Each number is 128 + 24 x the weight over the matrix's rms, rounded and kept within 0 to 255. Layers, rows and columns count from 0.

# layer 4 MLP down (transposed), 3072x768, rms 0.0331, rows 2453-2521, columns 720-767
[[138 134 112 131 136 125 138 140 151 136 124 100 136 143 100 147 148 121 139 126 102 131 162 117 172  97 151 121 102  99 118 143 108  92 132  64 154 161 142 129  84  66  79 127 113 133 148 117]
 [104 124 156 121 108 130 138 156 118 126 107 136 121 136 154  85 180 131 149 130 123 128 135 113 109 157 140 116 106 140  98 166 141  88  83 135 104 127  64 136 152 107 122 116 140 153 106 180]
 [169 123 144 135 100 116 106 142 122 150 119 147 103 118 163 113 147 124 165 130 133 118 116 112  65 109 131 186 145 149 116 179  93 172 123 143 149 121 117 114 119 143 112  80 142 139 143 145]
 [116 133 131 148 143 154 129 115  94 106 141  96 103 165 149  68 110 138 140 135 153 118 129 148 138 122 108 102 126 143  94  99 136 135 144 157 104 104 145 118 104 108 130 125 124 136  80  87]
 [141 121 151 112 137 133 145 147 141 119 132 124 127 138 124 120 133 117 142 145 101 120 115 152 137 110 113  93 141 125 137 112 130 130 155 143 113 122 135 178 131 114  71  93 110 108 111 113]
 [156 154 146 154  90 100 117 154 143 168 155 105 113 146 147 123 117 171 141 133 113 136 120 130 131 103 128 105 152 160 128 110 151 191 139 137 109 110 144  79  98 141 128 164 147 141 141 190]
 [132 129 126  79 158 140 142 139 163 129 125 145 139 167 106 140 161  94 102 100  95 130 133 156 141 191 111 188 162 121 155 167 129  89 129 129 113 184 141 137 125 112 144 125 123 149 149 109]
 [121 142 139 150 126 122 167 130 115 159 146 129 117  94 141 150 169 143 130 161 140 105 113 104 123 143 134 108 116  93  97 115 142 104 125 132 138 151 115 128 132 124 159 102 145 122 163  98]
 [138 115 127 170  83 151 130 114 133 131 105 126 107 168 161 140 183 117 145 112 132 132 126  76 176 115 127 156 143  96 110 170 124 160 141  93  92 162 111 105 105 120 111 189 101 129 160 164]
 [144 110 121 174 106 135 100 134 114 182 154 112 148 112 152 122 116 174 117  93 113 144 169 143 125 115 109 111 145 158 161 117 137 126 159 150  97 141 132 105 107 145 147 129  99 144 120 174]
 [159 109 112 117  89 140 122 143 123 128 132  93 202  85 114  93 145 120 114  92 113 125 140  96 138 139 115 117 117 118 109 167 131 149 120 130 106 126 160 142  83 113 130 132 114 149 121 139]
 [ 73 119  94 103 136 161 108 103 131 126 170 138 159 168  93 119 157 107 156 150 118 119 154 145 191 134 156  99  79  87  81 115 145 140 175 143 126 101 119 135 130  94 143 122 111 131 109 150]
 [139 131 179 163 103 119 122 164 125 106 133 123 170 111 161 123 129 159 150 133 148 133 110 149 131 117  89 115 152 102 115 114  98 114 107 139 148 122 156 138 164 119 112 160  65 170 131 155]
 [134 123 114 172  95  91 101 155 139 145 146 154 131 183 155 177 132 118 122 154 104 207 131 132 130 119 132 128 171 157 139 161  92 134 156 169 110 105 119 104 142 150 100 156 147 137 126 117]
 [141 134 141 150 101 117  87 124 130 164 125 103 140 170 139 114 107 132 111 100 141 151 138 116 126 104 121 105 127 115 145 122 161 158 104  98 147 147 116 199 104 136 139 170 159 131  96 108]
 [137 128 112 125 117 123 126 144 119 102 107 140 135 138 154 124 139 132  95 124 134 130 121 147 118 122 128 115 100 116 101 127 124 143 150 188 145 137 205 136 125 117 139 156 125 111 144 113]
 [106 143 130 104 151 132 100 108 109 125 123 133  91 146 139 131 126 108 126 147 128 126 103  97 132 156 126 150 124 129 114 137 161 125  98  99 122 118 135 130 147 158 130  88 143 172 128 172]
 [166 144 143 156 150 127  84 130 125 135 131 104  98 155  97  99 147 143 142  89 132 104 124 114 103  85 121 154 118 122 117 155 111  85 169 156 157 162 105 113 152 168 110 150 137  78 118 116]
 [165 115  76 144 164 145 152 152 134 178 145 135 143 132 135 186 134 130 146 160 100  80 155 123 137 136 150 147 119 131 138 145 136 151 104 125 133 169 167 122 141 118 134 169 187 155 169 148]
 [105 140 124 116 121 152 121 130  92 143 129 134 126  95 102 104 111  94 110  93 141  95 132 109 136 158 130 125 114 150 112 107 127 116 143 127 121 138 141 131 117 181 163 138 139 146 132 159]
 [ 97 105 124 133 141 149 121 146 102 139 127 133 100 143 141 140 124 115 125 119 142 133 106 102 143 159 145  76 138 114 108 124 129 148 135 120 120 103 177 144 175 143 143 140 118  87 128 129]
 [150 157 126 114 166 124 153 195 133 134 128 143 142 130 102 185 155 100 148 141 157 110 112 123 108 119  92  79 154 103 171  96 109 162 160  98  93 125 173 136 116 135 152 126 176  79 105 145]
 [110 104 108 153 145 138  95 171 111 117 166 121 118 135 150 102 153 140 122 143 151 149 171 129 150 144 138 113 116 135 152  73 165  86 177 102 116 152 145 142 175 107 118 123 146 133 103 157]
 [172 123 102 128 152 125 103 112 166  85 150 164 118 143 157 148 189 182 126 148 118 120  92 136 164 132 132 129 147 113  98  92 120 144 117 125 143 168 138 115 164 114 136 171 149 135 131  76]
 [109 130 128 121 102 120 164 120 146 143 111 160 147 137  94  78 138 118 102 134 130 121 133 135 150 117 133 142  94 109  90 149 106 115 147 133 143 141 129 122 130 118 174 118 128  98 164 103]
 [132 138 101 139 142 138 131 167 125  97 135 157 114  87 113 165 127 123 131 130 120  83 146 140 147 155 114 106 139 121 137  99 125 136 109 117 141 113  96 162  99 162 128 136 131 134 141 128]
 [119 126  87 155 151 143 107 106 148 175 104  89 136 100 114 113 159 155 124 107 155 121  97 144 169 178  95 122 125 124  85 152  95 104 137 188 138 115 107 147 118 180 110 121 171 104 156  93]
 [113 115  94 112  99  91 115 119 170 137  80 134  94 108 119 125 134 130 122 152 131  82 133 112 113 110 137 146 123 153  79 128 125 119 133 150 129 126 123 112 136 148  94 119 131 128 119 119]
 [169 119  91 169 112  69 128  88 141 106 146 148 160 132 139 109 153 130  56 148 160 139 119 111 126 135 108 127 132  72 153 125 179 147 148 184 115 131 114 113 140 155  94 132 171  64 115 173]
 [139 127 106  91 135 151 119 127 125 133 127  97 167  89 134 142 133 156 122 113 139  98 113 168 159 145 174 122 135 128 134 175 104 101 142 144 130 137 107 144 161 121 150 141 132 117 141 162]
 [131 165 112 195 139 102 167 111 135 142 119 107 143 102 136 154 116 114 111 143 117 133 130 148 143 123 105 105 116 124 111 169 128 127 104 148 146 126 129 140 151 114 127 154 134 131 114 114]
 [ 82 138 143 145 110 138 121 106  88 168 188 137 123 131  98 155 151 119  87 168 112 150 128 142 123 113 148 113 203  80 131 122 122  93 121  81 133 115 134 149 141 138  83 135 136  84 121 131]
 [141 127  93 137 110 130 131 143 140  98 126 117 137 146 157  94 168 122 100 133 112 145 142 141 111 121  88 114 139 126 133 127 147 143 171 131 118 190 133 107 154 129 150 159 105 113  97 168]
 [128 145 127  98 139 121 151 102 143  78 116 103 151 143 106 101 124  83 128 113  83 131 114 104 135 126 117 144 109 133 174 119 123 146 170 162 105 122 123 129 132 134 134  93  91 136 116 147]
 [130 154 156 159 154 132 117 154  92 132 104 135 145 130 109 126 148 101 117 112 134 143 115  94 148 126 122 105 143 120 161 146 161 170 107 151 134 157 144 153 155 155 115 149 114 134  94 113]
 [146 141  76 149 126 130  95 120 132 141  64  82 129 134  97 119  95 105 137 180 106 142 101 148 141 119  91 125  62 125 166 140 122 134 124 125 150 140 115 138  88 157 148 145 125  93 114 126]
 [ 98 154 113 190 103 120 144 117 143 142  96 131  97 120 145 153 133 141 150 104 152  89 150  82  97 127 131  81 173 125 176 125 162 137 116 134 144 191  98 137 135 112 123 110 128 156 143 144]
 [113 134 118 125 108 152 135 133 121  96 139 128 140 102 114 105 156 122 129 123 115 134 151 135 140 150 142 112 106 111 122 121 121 125 127 106 120 160 122 117 116 159 133 114  96 132 140 182]
 [128 146 131 143  99 139 133 123 117  87 140 159 146 132 146 114 161 147 121 126 126 112 153 137  97 125 189 136 168 145 144 105 137 151  96 188 134 139 109 118 151 138 127 120 171 126 112 117]
 [ 97 153 118 151 143 117 130  77 150  97  93 154 149 109 143  97 143 171 114 163  98 133 136 116 109 161  93 105  91 133 101 121 117 121 114 132  93 132 112 105 135 125 141 166 133 127 141 147]
 [142 104 139 152 136 153 148 143  99 115 149 176 138 122 151 110 120  97 102 140 135  85 146 112 152 111 105 104 110  72 147 129 138 108 113 108 132 104 178 116 147 127  88  99 111 109 148 113]
 [123 143 113  92 103 145 138 148 144 140 105 105 129 111 121 136 122 132 182 117 106 168 162 130 106 109 117 119 117  94  94 159 135 141 122 127 135 122 120 177 140 150 146 119 142 106 148 178]
 [119 118 106  96 118 128 156 150 115 118 142 115 158 196  79 162 108 121  90 137 134 147 127 102 117 144 117 125 131  87 129 118 101 123 145  98  90 159 120 150 119 141 151 129 124 140 136  97]
 [115 131 125 184  99 146 108 146 121 114  92 104 155  87 141  77 109  83 190 106 132 156 142 125  82 132 152 139 103 128  92 142 120 153  98 126 131 130 126 135 160  96 103 132 148 118  78 153]
 [ 94 134 160  96 101 154 137 144  77 116  75 159 105 157 139 186 132 139 100 127 118  99 115 112 144 140 162 112 148 146 179 116 148 139  94 104 135 157 120 182 148 124 143 136 153 150 113  89]
 [137 117 140 160  93 125 112  95 135 100 116 135 139 103 130 141 116 126 168 111 124  79 134  89 143 148  99  86  95  73 102 150 167 213 124 184 133  66 157  98 129 150 116 134  86 138 146 141]
 [129 129 137 148 126 165 172 160 102 126 127 111 155 129 159  66 107 147  95 110  89  97 130 104 109 148 131 131  79 110 155 115 121 150 191 160 117 167 142 146 161 141 136 108 143 176 166 164]
 [137  99 138 112 166 135 159 119 140  90 144 138 138 118  94 125 133 133 138 159 134 116 113  87 184  94 118 111 140  82 156 172 150 104 161 113 111  92 130 120 151  96 132 141 109 121 129 122]
 [110 150 100 143 146 168 167 176 115 117 142 165 183 158 141 126 113 117 128 159 150 109 180 128  95 132 139 160 115 101 124 147 101 145 107 130 121 151 129  98 133 152 143 164 116 149 143 118]
 [108 129 146 118 100 113 138 124 111 130  93 121 134  91 121 112 146 120 141  78 125 113 157 163 125 148 152 142 151 163 133 148 125 144 130  97 160 109 118 144  83 174 112 144 145 107 128  99]
 [141 127 122 100 130 121 130 140 111 160 180 150  90 102 156 153 112 106 139 144 116  97 150 127 139 117 134  95 136 108 113 122 116 121 112 127 113 146 127 122 158 105  98 131 105 118 142 115]
 [140 123  90  80 148 123 154 106 125 113 104 125 112 133 124 148 153 159 121  85 151 134 133 104  78 163 168  81 144 120 136 152 101 162 108 135 140 103 112  90 101 151 119 116 135 153 186 142]
 [160 127 113 119 113 123 114 103 122 124 149 113 135 108 112  77 133 136  67 156  90 142 147 125 170 148 124 125 154 108  70 132 133 136 150 143 131 125 114 121 158 133 146 115 169 144 166 156]
 [186 118 164 126  99  96 111 136 132  94 152 125 119 152 158 124  79  98 145 148 109  86 184 153 120 127 107 136 123 153 111 138 108 124  88 107 121 114 114 124 108 134 156  95 136 125 110 110]
 [134 136 129 130 117 134 128 129 112 157 103 119 137 165 150 111 126 139  72 105 162 113 120 135 119 117 161 109 134 104 129 151 141 148 122 119 134 129  62 159 122 114 121  89 120 156 103 114]
 [160 100 130 149 124 167 116  97 117 130 152 169 144 116 121 138 191 109 112 129 135 138 116 128 129 147 117 123 118 129 138 126 119 125 165 139 153 118 124 123 111 115 114 110 118 149 126 115]
 [115 135 103 136 136 138 134 144 118 123 109 171  91  99 147 166 131 101 178 127 126 125 136 145  69 146 165 136 162 112 116 144 150 127 137  85 122 140 122 147 120 145  90 137  92  99 160  94]
 [119 150  88 154 124 135 128 131 109 131  80 128 179 139 146 105 126 123 106 112 146 152 125 118 107  96 109  96 138  94 139 142 125 125 173 149 129 165 153 158 131 138 143 110 136 146 144 127]
 [138 130  91 113 102 136 124 170 189 143 149 104 134 108 136 145  73 160 141 127 136 112 144 156 122 143 140 122 107 134 132  93 141 118 104 110 152 130 113 132  95 128 121 192 142  84 181 146]
 [118 139 129 164 164  73 152 151 135 143 119 111 149 129 113 138 143 144 164 100 186 184 126 138 129 135 111 127 147  75  90 151 154 119 144 124 130 182 113  77  92 129 116 161 142 112 138 152]
 [131 110 110 141 124 123 129 127 162 104 161 136 150 143 171 120 141 136  82 121 134 136 177 139 111 156 130 144 135 133 119 147 118 153  99 117 174 159 153 110 169  87 143 138 144  86 149 131]
 [127 109 155 146 137  64 135 128 173  84 140  99 137 175 111  96 150 126 120 117 130 119 126 118  96 145  83 116 170 129 138 129 157 167 139 131 130 103 181 179 147  94 130 118 108 129 127 134]
 [105 120 134 114 112 176  97 108 164 136 135 143 146 122 138 131 136 124 134 130 147 174 161 126 109 123 110 120 145 157 112  83 116 175 119 131 173 123 113 153 131 149 114  92 139 122 138 139]
 [131 119 141 134 107 117 145 116 108 118 151 142 114 133 117 184 135 113 124 130 142 124 120 127 116 142 150 118  98 119 113  90 106 124 126 153 136  88  92 118 124 157 149 126 122 112 164 127]
 [ 86 119 139 105  91 161 169 149 119 119 112 123 137 118  97 105 147 143 154 143 145 124 112 116 135 151 138 142 151 104 135 140  71 141 135 135 153 145 134 169  92 128 114  89 150 139 121 177]
 [110 142  96 129  92 100 159 128 138 154 130 167 130  88 130 102 138 114 112 132 106  88  74 109  99 127 117 110  77 125 113 137 149  89  98 126 101 104 136 115 115 125 180 144 104 119 114 138]
 [148 124  90 162 138 130  96 150 111  91 143 134 140 122  93 172 132 120  98 113 126  94 114 123  96 127 129 158 130 191 157 159 115 109 149 102  77 137 109 113 154 112 151 138  81 107 132  98]
 [117 114 126 156 187 126 139 135 141 141  94 136 134 163 150 132 147 114 126 129 131 128 135  88 130 110 157 151 146 133 139 137 143 123  84 134 153 101 138 126 128 160  97 128 152 141  93  83]
 [146 142  73 104 127 120 171 144 123 117 116 110  86 129 130 121 160  46 131 138 129 152 118 121 105 132 132  99 115 146 129 155 155 127 107 128 122 126 124 119 130 137 118 110 140 132 126 153]]
# layer 4 MLP up, 3072x768, rms 0.038, rows 2454-2522, columns 720-767
[[120 102 119 124 164  97 102 120 154 115 162 154  75 122 142 157 124 142 147 121 118 136 151  86 137 132 109 161 149 122 130 152 167  93 102  83 108 164 122 151 165  96  98 179 135 109 115  89]
 [141 102 127 124 121 132 119 133 147 145 128 121 134 124 114 142 115 106 118 111  94 186 171 118 114  70 154 127 112 134 163 109 114 149 164 104 140 149 155 131 136 145 123 150 140 115 128 122]
 [161 118 123 157 137 117 123 147  94 149 110 134  96 143 101 101 107 180 193 181 130 142 127 151 127 108 141 161 128 124 126  48 107 145 157 167 110 165 178 135 160 107 116 148 114 139 154 115]
 [126 115 125 107 122 126 125 128 121 163 128 107 122 138 120 159 111 142 109 142  99 127 103 144 140 140 138 135 102 112 110  99 159 108  93 151 104 119 158 124 128 141 128 101 142 118 172 124]
 [147 107 139 108 144 128 131 103  94 161  98 148 145 116  96 136  97 132 121 138 149 153 157 115 105 128 124 162 108 151 120  89 157 133  97 112 121 127 116 125  91 152 100 161 161 140  94  99]
 [130 112 142 139 121 156 131 136 144 143 142 177 129 100 136 148 107 127 151  78 127 136 163 119 118 101 122 151  87 126 118 182 123  92 149 150 159 117 164 116 135 122 108 123 174 125 102 124]
 [133 112 128 121 108 121  66 129 134 133 140 108 123 146 100 122 132 120 121 113  87 137 124 130  92  98 116 145  83 143 165 109 159 140 139 124 129 122 154 141 111 144 149 127 164 136 105 140]
 [179 148 128 120 180 109 102 152 164 161 115 160 106 161 118 110 173 140 151 127 161 118 134 137 124 111 147 182 119 126 118 155 188 160 107 110 146  95  92 126 126 132 100 149 126 159 157 139]
 [124 144 152 112 187 158 111 125 138 127 141 186 145 122 140 130 135 129 151 125 164  89 147 128 138 154 109 130  60 130 160 131  99 114 132 162  93 141 101 163 131 126 141  86 134 142 143 110]
 [169 120 157 159 160 119  68 124  98 118 153 125 138 136 146 125 134 142 160 109 136 146  56 102  87 135 133 119 137  92 115 143 128 162  99 132 132 150 102 130 117 151 111 110 112 158 142 114]
 [197 156 147 139 139  79 143 160 115 117 127  93 151 116 131 113 144 196 113 109 142 154 165  71 145 141 151 159 145 168 109 133 137 150  98 102 127 117 108 150 141 135 106 107 127 166  51  89]
 [146  83 153 100 122 137  96 127 125 106 153 104 172 134 117 163 132 156 161  83 115  96 120 153  73 120  76  99 102 137 134 113 128 152 119 118 162 158  95 113 131 134 126 126 148 179 119 120]
 [150 126 127 115 127 115 132 116 157 128 122 116 124  81 133 162 149 134 143 142 140 109 139 120 171 151 109 132 116 112 120 127 183 143 130 145 124 149 123  99  92 132  83 135 176 117 145 127]
 [188 110 142  93 135 150 140 117 138 120 133 132  98  87 141 158 120 133 147 162 102 144 151 116 111 112 123 187 107 127 122 147 140 146 152 156 162 136 159  94 103 122 112 137 167 106 126 151]
 [125 112 101 119 177 120 120 131 166  95 131 151 124 107 117 145 162  92 124 157 155 111 101 124 105 121 129  72 138 116 134 114 111 147 120 147 176 176 121  78 113 125 141 155 112 155 125 140]
 [116 125 134  68  97 120 108  98 131 127 117 151 143 127  93 108 169 149 114 164 103 142 152 123 113 150 126 152  96 120 162  85 145 146 137 135 105 137 136 106 113 230 108 108  98 118 123 121]
 [151 126 195 115 138 118 145  81 107 111 122 139  86 102 128 144 152 128 114 121 110 149 122  94 131  56 118 135 183 188 103 114 101 178 162 128 140 115 197  80  78 158 153 105 142 122 102 159]
 [141 133 133 130 167 101 166 160 179 147  97 115 123 160 143 146  80 137 106 177 155 117 153 147 192 151 117 161 140 122 169 127 146 125 113 159 166 171 136 130 165 134 151 110 168 104 112 146]
 [117 138 126 126 111 127 165 110 138 129 117 104 123 121 135 100 130 111 167 152 124 123 136 116 121 121 111 151 104 126 150 144 105 160 118  85 156 212  81 114 123 151 124 128 112  95 128 107]
 [131 142 116 114 140 105 111 138 127 124 107 127 147 129 148 113 159 181  94 138 134 120 142 128 103 108 121 111 114 125 114 108 148 102 113 167 143 142  92 121 141 146 143 164 142 122 134 124]
 [138 123 152 145 179 141 104 133 114 126 118 140 102 114 153 147 121 107 164 122 111 125 114 141 148 110 139 159 105 106 134  84 126  98 126 152 140 125 122 130 219 162 184 139 182 140 112 105]
 [131 140 140 116 113 137 113 113 137  91 125 105 107  95 125 151 122 108  93 106 105 140  85 121 109 156 111 158 149 110  85 172 102 153  92 161 130 120 136  91 121 127 131  95 139  84 136 118]
 [148 147 166 106 130  87 112 130 159 111 128 128 171 144 118 115  91  84  75 166 118 131 128 157 172 148 160  81 140 139 105 206 115 169 116 131 150  82 112 171 116 126 118 150 129 140 177 181]
 [126 137 154 119 132 130 116 130 152  88 180 137 106 100 126 114 123 149 117 174 110 141 136 133 127 176  85 160 137 117 119 151 151 112 147 146 118 139 161 106  83 194 113  97 112 121 128 105]
 [137 144 145 129 136  96 139 142 138 163 149 115 114 129 143 104 120 129 156 136 140 164 145 156 107 145 155 133 125 133 135 102 154  77 120 127 138  98 126 168 136 142 133 131 122 140 111 124]
 [139 117 146 167 138 127  72 124 120 121 145 130 151 128 120 117 125 111 139 113 178 110 107 181 106 161 126 111 141 112 166 141 141 135 140  96 104 141 147 151 155 136 102 111 161 115 168  61]
 [122 119 131 140 100 171 142 119 129  78 137 128 144 167 159 124 135 126 151 142 134  95 104 140 106 143  64 143 114 107 127 128 117  88 109 139 140 118 148 103 129 134 131 122 132  96 107 171]
 [ 96 134 161  90 165 106 100 137 139  79 129 197 117  97 156 135 161 121 154 138 145 124 144 145 135 103 141 114 150 123 137 132 139 139 131 135 123 189 148 151 100 120 125 123 113 143 101 135]
 [153 117 137 124 109 141 129 180 111 107 157 150 118 119 150 106  95 146 132 153 148 154 137 113 136 120  84 138 120 160 124 138 106 146 150 126 145 166 102 118 138 180 126 196 128 124 110 162]
 [142 121 102  99  88 120  72 117 170 117 120 127 144 100 142 108 122 140 146 149  99 115  65 103  98 113  99 129 117 119 124 127 132 144 136 126 108  97 152 142 109 143 116 121 180 128 154 139]
 [123 151 118  94 155 111 105 140 115 111 112 119  96 122 156 100  97 165 129 133  99 152 164  97  93 140 127 170  86 142 100 133 150 136 150 128 132 159 129 129 182 111 133 121 148 134 113  83]
 [128 138 140 121 166 109 152 120 117  83 137 146 136 109 115 134 131 169 155 140  83 130  70 153 180 164 178 158 161 133 182 155 116 105  81 124 111  82 157 123  94 109 130  88 174 131 167 126]
 [144 154 148 155 144  97 164 151 136 141 111 108 111 131 149  76 173  92 174 101  97 141 120 106 166 119  84 139  75 113 108 111 132 117 102 155 132 134 122 113 120 167 145 172 121 146 101 130]
 [137 154 111 115 122 111 155 122 151 131 157 134 150  99 146 130 155 122 115 138  91 128 130 157  77 127 126 152 130 122  88 133 143 105 177 104 115 108 161  84  94  84 142 140 130 103 112 146]
 [140 133 104  61  85 129 133 172 150 116 106 113 122 144  95 131  90 121 130  89 118 140 107 145  81 118 109 155 109 115 132 145 138 141 123 139 146 191  84 141 139 149 168 109 120 165  94 167]
 [122 174 111 117 117 137  86 120 130 144 196 150 100 143 107 130  82  97 148  80 105 114 120 126 130 117 101 132  93 144 132 105 150  91 134 155 143 112 198 117 145 142  99 171 163 141 160 142]
 [118 132 183 111 134  76 121 106 109 129 164 150  89 121 198 129 132 129 123 127 125 166 125 120 162 113 118 144 125 127 134 125 114 103 119 106 150 100 138  90 128 170  89 105 145 159 102 167]
 [105 145 141 105 123 147 136 101 103 103 145 114 104 136 144 158 129 147 126 174 117 131 107  99 114 125 135 132 126 120 130  66 155  77  96 127 150 114  88 111  82 140 111 131 116 134 137 150]
 [136 116 157 102 139 122  68 158 136 126 137 160 159 113 105 137  97 123 112 120 154 149 133 111 127 157 148 141 155 101 130 158 158 127 122 123 160 140 141 113 134  99  82 128 108 114 129 123]
 [100 135 103 128 152 182 115 124 134 161 151 125 155 108 115 109 134 158 127 120 164 148 132 127  92 130 108 163 124 131 137 116 124  85 141 113 149 129 132 122 113 118  94 118 129 141 157 167]
 [125 118 119 136 173 120 119 136 109 159 146 133  94 152  88 162 144 135 105 121 143 127 104 119 175 166 127 114 168 121 145 104 165 117 105 153 131  85 132 139 132 156 136 144 116 147 152  87]
 [137 135 128 151 154  87 113 107 118  99 163 137 151 142 182 156 104 146 162 133  87 150  96 134 135 101 195 143 122 116 170 152 150 151 103 150 142 192 143 104 129 158 126 113 105 132 138 108]
 [152  97 143 116 159 104 121 160 121 139 155 129  99 103  81 145 136 146 189 107 111 179  83 119  76 140 147 135 152 118  86 110 168 116  99  77 121 163 105 126 162 150 122  73 101 151 165 158]
 [129 121 106 149 138 134 125  98 123  75 114 126 115 119 171 114 135 148 110  99 137 169 111 168 139 134 109 134 129  58 116 112 177 111 122 126 140 123 148 131 112 144 144 140 140 152 138 145]
 [190 148 175 138 101 115  96 102 128 122 104 108 147 145 108 160  75 107  87 135 147 113 139  65 118 165 105 126 126 132 130 167 132 158  89 111 147 128 117 124 130 163  92  98 161 157 129 111]
 [159 111 132 178 124 108 121  85  91 118 159 116 149 142  93 127 149 127 125 140  87 123 130 108 112 116 134 123 141 122 139 129 130 114 112 109 117 124 120 176 121 165 129 122 122 109 127 127]
 [139 126 126 105 117 126 165 146 107 126  79  96 121 113 110 162 111 159 131 135 189 135  94 143 117 117 104 128 111 136 139 103 124 125 158 162 102 157 106 148 147 170 149 151 139 189 123 131]
 [130 137  90 127 120 156  92 109 139 106 104 160 135 151 143  86 150 134 183 113  78 127 129  82 159  98 125 120  79 118 110 141 116 105  97 146  99  91 205 135 122 176 126 181 151 136 145 157]
 [146 138 171  88 109 144 134 130 123 144 165 129 103 125 126 158  95 139 130 119 132 139 149 138 128 104 159 151 121 153 100 175 128 143 137 122 124 109  97 125 129 163  93 146 115 115 123 140]
 [140 127  97 118 138 135 100 119 129 175 145 128 138 135 144 138 148 150 132 130  72 141 135 142 122 111 129 125 128 133  92 121 114 119 133 127 130 130 127 164 144 135 151 103 145 107 107 132]
 [143 118 113 125 110 127 115 133 122 153  95 164 134 120 127 146  89 105 166 173 160 120 133  98 126  90 111 135 104  86 134 116 149  69 118 135 154 157 131 128 109 154  94 137 146 134 113  86]
 [136 131 115 158 129 161 126 141  98 126 120 141 175 132 133  85 118 114 149 128 130 160 110 134 142 170 128 113 145 107 105 126 101  95 129 142 158 130 133 116 143 163 122 101 157 111 100 151]
 [123 136 126 145 147 122 117 112 147 123 132 109 126 140 121  96 120 119 152 131 117 142 100 100 118 118  88 140  86 109 108 130 124 166 138 124 135 144 134 111 112 129 149 159 142 134 177 104]
 [115 118 120 119 162  81 123  89 159 126 101 145  63 110 124 130 142 119 159 107  58 138 132 125  93 123 128 148 119 127 105 101 138 107 126 147 100 120 126 119 100 106 131 166  98 105 115 121]
 [132 143 128 160 142 103 108 121 170  94 156 115 142 100 156 115 116 137 102 116 110 116 116 131 106 106 138 142 113 133 135  93 103 156 135 119 107 126 184 165 157 143 129 144 160 153 132 115]
 [104 123 109 147 118 105 136 119 167 134 149 155  91 170 159 134 115  94 156 102 163 107 129  94 104 117 148 129 136 114 141  93 110  99 137 125 154 113 105 118 122 132 136  92 198 142 176 107]
 [135 139 107 154 146  58 130 113 111 115 135  59 155 140 144 140 147 116 142 113 125  98 109 114 101 135 123 138 142 117 133 129 172 127 116 173 139 149 112 123 112 128 163  79 135 139 102 116]
 [187 131 125 135 154 146 115 138 114  90  74 100 115 117 152 122  94 148 115 116  76 225 140  99 178 167 121 138 103 114 142 104 137 178 174 126 115 143 122 114 141 165 114 163 139 113 101 110]
 [147 103 127 145 129 123 129 124 110 112 141 116 115 110 128 151 134 153 206 107 162 108 118 102 133  76 159 108 159 103 122  92  87 142  97 123 119 163 128 144 164  98 145 141 116 168 157 132]
 [129 143 197 117 132 117 114 161 125 102 117 122  92 117 117 149 132 150 134 121 149 108 151 128 150 108 125 123  71 137 140 101 140 157 135 132 134 111 107 120  78 112 155 115 101 165 133 140]
 [155 101 140  97 120 140 126 125 108 188 158 137  94 112 131 127 146 144 104 121 133  97 135 106 136  78 151 138 153  79 151 144 163 119 134 135 129 110 107 118 166 113 141 105 144 130 131 102]
 [120 128 141 132 112 141 116 141 157 156 128 124 110 139 108 114 174 157 121 152 116 103 163 157 107 101 120 147 111 120 106 138 175 108 156 151 139 152 132 168 118 123 150 156 105 123 119 127]
 [132  97 103 132 140 116  92 147 134 133 131 110 107 133 123 114 138 134 116  88 102 105  97 140 109 109 138  96 140 138  99 151 121 101 115 111 119 147  95 136 141 128 137 174 146 116 106 116]
 [148 120 145 114 105 154 107 142 127 160 136 158 108 199 170 121 125 112 110  70  98 128 104 114 104 143 127 158 101  89 110 115 138  97 106 152 157 110 137 158 129 110 172 101  82 114 144 131]
 [139 114 111 129 149 126 140 129 161  90 147 142 148 159 140 102  94 130 144 171 119 145 117 101 123 150 132 124 106 105 108 119  99 105 140 147 195 144 137 153 122 110  66 118 186 116 141  62]
 [119 148 145 131 131 150  96 127 158 120 106 125 121 132 123  99  53 122 140 128 111 156 161  91 145 121 123 141  81 101 133  99 108 117 143 159 103  98 127 101 168 117 104 158 153  99 110 165]
 [167 151 132 149 111 126 130 139 127 160 149 170 123  84 149 120 157 151 129 134 101 123 120 129 149 122  90 104  99  77 115 114 127  76 121  74 122 136 122 104 135 134 141 134 125 119 104 145]
 [159 135 171 150 105 162 130  94 123 119 144 116 145 120 161 107 146 178 165 124  99 130 130 113 107 123 131 164 121 160 155 110 123 193 113 132 133 110 162 110 144 149 134 128 144 106 143 111]
 [124 101 149 158 129 120 118 137 103 132 119 156 155 124  86 143 145 143 175 128 118 119 135 138 125 163 107 132 135 113 138 124 127 126 103 126 156 100 124 168 130 144 145 111 132 165 121 119]]